Weights of a small GPT-style language model, trained from scratch on English Wikipedia: biases on query, key and value, capped logits.
Each number is 500 + 25 x the weight over its row's rms, rounded and kept within 0 to 999. Layers, rows and columns count from 0. Numbers have three digits each. The size before them is the row's rms in percent of the matrix's.

# up: layer 6 MLP up, 1024x256, rms 0.329, rows 810-834, columns 128-255
# down: layer 6 MLP down (transposed), 1024x256, rms 0.164, rows 810-833, columns 128-255
up810 100:530483486508524518504471510485457462459494503513504421463494519510520526458497529505500455525472515474524533495481468508483512497485534485456481537516549440528492510485501507510493507502491486444506507498538501485519511495480516455500472529521482479547512521485493532514497519498508458467484494491533509482504491484510533532504532498495509531462515461483522554535526507532464477484472
down810 099:524482493507535491528456535520523478480542448476489476459471490513518508476488476497503499496489496499535532524541465483502503480470541501464504530495518521489520548484488529496473507487485506484464505488522516462498460475495467482528476474540507492483503530495554484503516470509515482531483479506505497501494498458504493540524498513511510488508505487508502527509504499518487474475518
up811 104:500526474504455512495463526581508505474503465495512505514513475516488475495483504496472475490514511461554448480473485542469488532467497510525477470463472509530493509515536537502463494546506513453505485538505448483523473466543499441507456499512468515501524511509489499474491520456518521535488490507499500540477485531484498496525516471498502497468522474482450520480495500507515496524524
down811 101:519490460487565478476476472548509514493539482478563536463529528557464506516506539513525451508515524522562492502507521493491470505525508500501493463478493520522503490469533509507498535482496497540467481490541489549481452513517505485525506469482506495507504497538502506502495486513502526523487517503527515508507490504501530483518474464525515524475509513539510472523492475484482510495538
up812 103:449495471459526500485497459528519538527523510477510474511492484511507531497534490494529499486525483494532447497490456519546490510532491507450526535524490502477505490509498506469485509507476513507488458542500511500494469483487463536499541529537476499510490518499533492501515525505525496483506482516480513460536519511529492564544509463502480451503520488533488502524494471534480470492480
down812 105:492518493471499484504500527463478457501530551525538530512502468485509556522502479502482528526541507541510507474542459507465496493467517497506477462483483470442510508496494505505508464509520520519508462518479508487483502535452461484478502476542521501520550497483497463432521492494529488465526491523520497500531559484457485501482479504513513464483440544531494539474480457500478488485476
up813 100:505524483496506472465514516450501522509516514501525469495483509495506542476493467488488494508528522477520483462483458470470474519482478519486486537488495465509486471537536529525456495532512483585480489545485497531495527501499492551504474506529506519519508514491502493504425495466506485511500491515508503498523495503484493489504448511462481539518478465498493509499530539528484422510517
down813 102:529484489471572508473564521481515513521496496474504515501512500489502498522529489493463524513514532508465519511531466474480449495519504504530498501476512468527518541519509481512495534503486500491491512515497489514469483498471522487503533513584484525500491504487537494523494513514532535526452440506517555452541519521513477492481526510483546493503507480515478482526458524500519495486460
up814 097:529450520508491481503480491502487493510478480520447511503484495532537475485496482486512509471507518481485531490478482501476534512488532511533493522518545498508520477486496514523514544501496506448484482541514490528466503520503524482498510494490527498542484492475513497483488500496441495527495484512508469488497495524502507421463497530458510509494517500488494536507502491476503495453537
down814 096:515416499521555492484507485472490508517529533486461446484509520505500497481498539484505450488558514487480471479511526538518449479534532440529529540517479498517517548455513440491442482525510508529481557489504444507499470458500520476525505479521499514531494497467541526510464501540505508521496506488530461465474522483513528536505504504493486440506492515471489504495463506486510482494490
up815 107:506543472513481477485465527479522533536461482456481442448486514458499497522492481502505531495518469513502460473466508504450560458526517539493519515511531488488513511510494492551508482470524457504456517490439508448480478550528525492540504493505505514463507482512528536499503528536466521525483494557514537512498510452520503512508480492501488490563497525537492492518488479482503522525519
down815 104:491437488525474523557470512515476482518509521510541517494496498472484501481466480523524509541514506506509475495474547510511536513487501526551499498478518536494485482497531493543531509501454468509529477494481481521496470533514507517510551494494478547472502505487496507504483520540492501482525504532482525514510532488494497497511464527472477504466475483492480496474569507575504472507485
up816 097:520532490491520515483490494486467494486493522504477527460498432542492518457497487493507489475489551529497510512499483482498448452490508544446505514493426473470483483516493511506513509511529491493535505474503473483532498469511479507483453529513522495435458504510504504474513496504511478463537493501465498510468493474454567502492514509537517506493511524456501500501513494514486514513557
down816 100:479477480490491516463524516461468493441482502494522454501513495475526454531526465517488532504494500549508551466486499521492480574521458530485495536477510454488457504474504540543541500498486475498477482490486501535509530532538458520444487493515504477502525482503537541492499515510527489472470452495540520483482536480526491494486534486512507483523517510531479529488486472510490456466521
up817 106:513500536493566492529477494495492516511503470534469501499495494474515504514477523419493512501492492453509491494485508475519503560500479513499489478525475477532486534501496527483486494528522508546514472540475473495492472492481508510479492518486476488483429574459520432480519471509469513497501455516513488515473479505522502502477511512450482474491499471466484460506487541466499477508538
down817 101:514496495482556480518447508499452462511505513475525478497505519512483520520499490488508489505479451455506456473501516470534545532502523499444507481459478532525527528536472517487477515517513539510531483493479508469485513506474517513515515494536504495517491488481526518525491487517497508516530456488494453514458526498567501485489505489513567458509443468546495472532477498463504512500505
up818 099:479452517548496513499510456478508516526474489493479492489503471481479500500515505543516471475469526472463509498513493541528513506526480492519484490499449501498509461484524498450482499477509465503518520517523473456489539461453510532523494498456493541509519504514518504460436504477474508493499487518479510537466475503460452492479491531490478504526471477500489518530486454481502467514445
down818 099:468484490495554503505514540430503502525498442498455457510537525485538454481494513516493518493539546520483484523524498515477564512530497532484507463463499503521514511507472571450507463496499492514494538496539506510488467462510495531472472481497487501539493486514468484529462540500493491499493531461472498458497490510459531500504503525494488497507484441466458508544479515499499514527519
up819 098:504464524516464511497495475489496473506492470519461512468502521491496514492520482555501493451502481491512490520517515483504519524518488493465534507492496517468448506493519516500474460491475496475475517493489480478522525486534500452516496471504526482468498504481506507485505509464532471527508518532543512480486440479498507489473539535480489526499507472463479501481522518529502494528516
down819 093:511496500497460521479496473535552540458540520506474501479543484504459505473484470544510461489511491474540467539494476520487487540502512513480506487506499517493539518510527483540515514528491522498466516522497460474465501494498503506485493498454494526511505493475517490549470505518510484547515501498515501488478512501510482486484534496469505515521509486449523491459524534542519487495488
up820 093:519453543526493462481494480449455503496540472480477466517503472497510483518487493549501473496513526474514501476502518492524527486506490523492494521477442480453505480504496512511500471526511501531524512491540475469508512527527525498452536510524547530500496504490550516459506474520499481472481509463539493496501507534468480495542487521527498535496491518549458527561506508478492535454493
down820 095:524528536517515490520529458497476497511484471497541493489489467478488495529476466512525496501455514496536462467495535534490562508503487510460514489487471458499518507544479493481487502500500546514474481488498505527500474524523465480524488522473529478539447468486510478533472528471469518512550507505505514515502518524500512453459524483448518507479465478508472517529520473492482478519483
up821 098:501491534548516471485503475501519485464518548554499510473481485497472487497547499466471531468468499475539507568498491510436499528479443536510464516500510545506489539541538504485523488466488482446499498517465490522464484525546488526522511508493515499505489528445492508502487495473519530518513476511506554507546505544500490546453489493520503494482513503539514492529515496487486479458507
down821 098:488451546499548540463503503506467488505508497479527456511498539490476511482480521466549469535470489520505476494509513504505540452537490430559504517520534522512506507509524541537560506514528514471477543504510523539505497463551447485472462489499516517486485486501486539531508457502516486501522515474477461517522524499482458522470485487474518496538503497512522540480499528503514472534484
up822 098:482526514485544480492517511541502471470488498543498504534522477501516484508500513549502505483476487493512516482449496474438467500500498475505529517542534503497473578515514470531488458528549483483488480507498499478508518513477502522455533521497491465506501517488510480469497468501467476481506502465520499522475504513484505482477521535458533457487473492509524507490525495488528489524539
down822 097:530509507450507498542496519507456475473485521537486511531529496526510521517505499492497506488519504524439489536475486543465486479476460457468536451475506480499533452492513483543496497492517523462453514440522496495499476479542527540475487512521493546503477503534509442476541505466488495506475480491509470497508554507511520502462516480488448481493493472536488515516503518483505510511466
up823 103:463492495459483469476516511483500508461509496526512535516517482512494514512504511467448505506499487489479485541491478475554504498518442507510492484474451514490504495528549513524499517507491500528529532476485503525466507521496453493492481495502458472505486497452518459523472504502525491509488488488503524467501487487513493500492498475483510502472505497427507499500491521496499487524530
down823 103:490453526516488510509532452521488503507466515503479490517507485495489489499489492534478457509478546454461473479456533516504544496488535530524514494497502497431535511484527541519549442500448525515509514482468517493464511483483472467488534506485508521457494474495557474502507520513513555494526477509504493488498502502488468538498469491513505486450504489516480464473477490499507487490529
up824 095:519522493529454502529508483446463523504496503503496507514465499451518492511532519526521476485494484470500487539527474518463512512488546453466530513489488509532514491553516505501521559495546489489509474492513514490499440473499498532509491515513530501520481503537496473491498506535507496505468501491485500487508480475493502496471483502472489528487483479516430468542521516500507475488541
down824 098:478529517510537508492527489466506473476492508523498511489494512500499500497470491572469489521458530521486532528476557527505523478491499486487495542525469532486471505534468514487490521551489534500534519511498493476505530489490493509496538560504517473488450502516502520509534500491478467472480514447534510494514452500469523496475514518487515445553514484537515498459476470508514489516543
up825 102:514519519472489483530495482538458514503472506489477518480486521502559479480503488486528534515498504509514480489500514472509485507485444499503506491495485477554476563487485444505472548502549496489541519522525488496493520460522507508493518471547499502514469492488523467483531454505474508522486521515501499500488516502508522475483469467431487481455513513504524492481508491524529570511550
down825 102:522504483503497496533466496512544522462497497497505499466479556443514475510502483496529527516498523519509517499536517528480440490510517504499529519491523511496460529477489505465492519522488457505500506529496510511507513492546490515523507467518551503499530454522502480529508558471499506495534485502484494483517505509498491497505501508493493505475491489518547524467509506536499545520547
up826 094:530532520539466471461494495501472459490586492453502515451464493508527507479475498499525517517492496499499483521525506491488519522531512501520497494519443487492472508537421490540499542522476501466499487478489497469486532515475486499473491490505502483521503452491498512479542468527506477452500465508537504510511514513503482468499535518491483505508496424481449504508527476451537510485507
down826 098:496507506523525513498513505499530464506475513501475486530511533479519507504514498513497504470489512491483420565493481481546496484468512514453462465498422516494504512499529528472500499486503480494514480481519508518513541494508498489515526505497539444479544496525451559458513458500464533499473494514486479495482483483501495512480556555513527520470526520526480508522500451530503492516488
up827 099:508445507498505511484462445439540527500548475503491509516504508465534508490497478497523454462492516472486506540486512497480493519495512524549533501489504506565499482469496521511465508504497499505527519533499527521502472514536543493521477519526528552445478579512502517509470501552510486498533470469502505490464483506504464490479499497486508525547557506478548491509526532501468477481476
down827 100:467515524536526523508503499467493493487503500529534475490477527469469490530535460454531468520445500502468506481488511526482486503483511515491502494525518500490457473540494464508480518514502498472491526473525512529541488488517549460469485478438526481497513490480501501523483555459512488475546478486481529487476520495486476493513503481458505512501506493503543536544503509504536488506456
up828 094:513503525508482482479473534507513529511527543519473505454498523463514489486477470496516543473463496493550497513519553474471497520502500484485523491517471458513469467513539489549488508482473497493522483504506533482518513525546497503497501495473437538482475511502498461482487515512482548541502521503484457465472525507500493513501481468462492504470537479530501537524468470534504511488546
down828 096:495526506471488490475504490489515472489521498520484501484493473512488496497475503496465481531464480503463541503481490478536507505511455526521500466508481479450514431484492500527495474500489479502476533490533518482487578488531496498499544488453481462518518537529497496466500512503481490509503481533524505481495474480475483528513533486452511527492501535517527488558538515490517443500523
up829 106:533512473509493497468488502526488488537484523497514485529501471510500482560484464444497476504539501508517474514500471522519470489502518529476469509488466490473548499510488493520481535459501526510526455488514497539463509429496538534533493484515513485475502528524474496500536551507528516489514508501511477446532516498463531537516548485507513524504511508527497506519534515504540496472483
down829 105:550529501499486542461462498540483489529486504509507482498569481534468465529540477499463496492525521511535490519465533501537488552462508512478506517517496526452476476492483487519511463522505501521490498437505494488465485526511564510479504460506497528448502514483432472507513509506532455503493476480512498531511498507497512477538505515492530493501494509525524485541499484464473479522446
up830 097:449497498473512530450432521491514527472503473550520500526522514487482530467517508466492506473488504506468506491493481484500474508508532490481532487494468473521491525519479506488484511499543540457543487509485458493469492509538498500502485546522499512516540521499550483541545480484498525459490513538463485496507502503476524498497520476487478492519543537483460499499472505482461467494465
down830 101:528500476512506451485470503526508488523441489520498469562491497511529532520526498546479532528506554486533465524498510538517474529478505531515489527483533510496509480489471482519553462503507502439458485511532497498474459519524470498531472547496488527549468524497485487499507523543504515456505451502531488499480519512510499514525532494545510520515498528492506482487501548542521483505511
up831 104:501525510530492487484480511517500506528506490525450506473543489524517520535503501519493509519482454518490491502522501500474503469468505479457426478499495468476498503498485470488494528499464567474472460486531522480528517524499496470502457498484515517510510465507474491468513527463534528492475487511469523470480545517491494470483446480504479516522456462498479515502477478502469564504446
down831 104:526506484496516542521521575469513459504520503501504490481488536533513467517492544519553543498507494497521459467507572521519454486502477510531515438505471484445472523504474496498490507473496517474504546534513518499508482449499508500443462542464479508499467448489513511468511519508492496510503472526477478501506508467501479484497473490508485494513520468470528523496482517505544508452501
up832 102:537497504476505487459498482493486556491469515513469440507490545517501521482536482526486490442497501470511507508442421514477502494489482516567490514476514489544467504522487505522494515510484462526501486493504553493485503505497493480443481543465499548494516498475525483513476500490486522533445523473466503481520501528482427493482525541540504500475518504510498477525499513488480477529491
down832 101:510504488535457485491482503519516446555518494487579536440517495509487519522484469504504474563517515544510495477527504494531483509493500500525487522514523491476520489502512478508461518518508482443537494481484488544485513485483522517530495462535516478481517512522467518484518483512490501525484489478480511478515496486454537495552526444491532526497510515486497501472470538443504509547467
up833 094:519504548490503517522532525505494565437499461511530471480462534492494488485519532458526512482516513513549534498510491490523509479504520502516527479516540490467487511547496485530500477525531503464505486496540482518504477486547503464493492474526446471527519475539500492483545518478488515493532487517507466458510522542517496468506477523483536489460490547477481495479518510504525499486504
down833 097:501466470507525547471514460447510481493495490513478481493512518547536502465502483531464509503513468481460483507509501460494479487501484501467450485507496500461515508481482517471556498487494500514549528519452469457519511528501513505544486499472496490489489534508530496496480492492496523469540541477493496485524495477482480472476511466522513512513466539451472544455455490500506533488454
up834 098:502473492502497525503474519505511516502467482470452498492491542502505560552512504471468478496512503498495535498524527524494458526513504509509507468535502508491458471539495519463493499502526523534520525469543537520501530490519528506463526466524492486475468489494492552473501552500498539503515515487470522461492503505522455475483476505476478486502515472499492472467474502537522400518499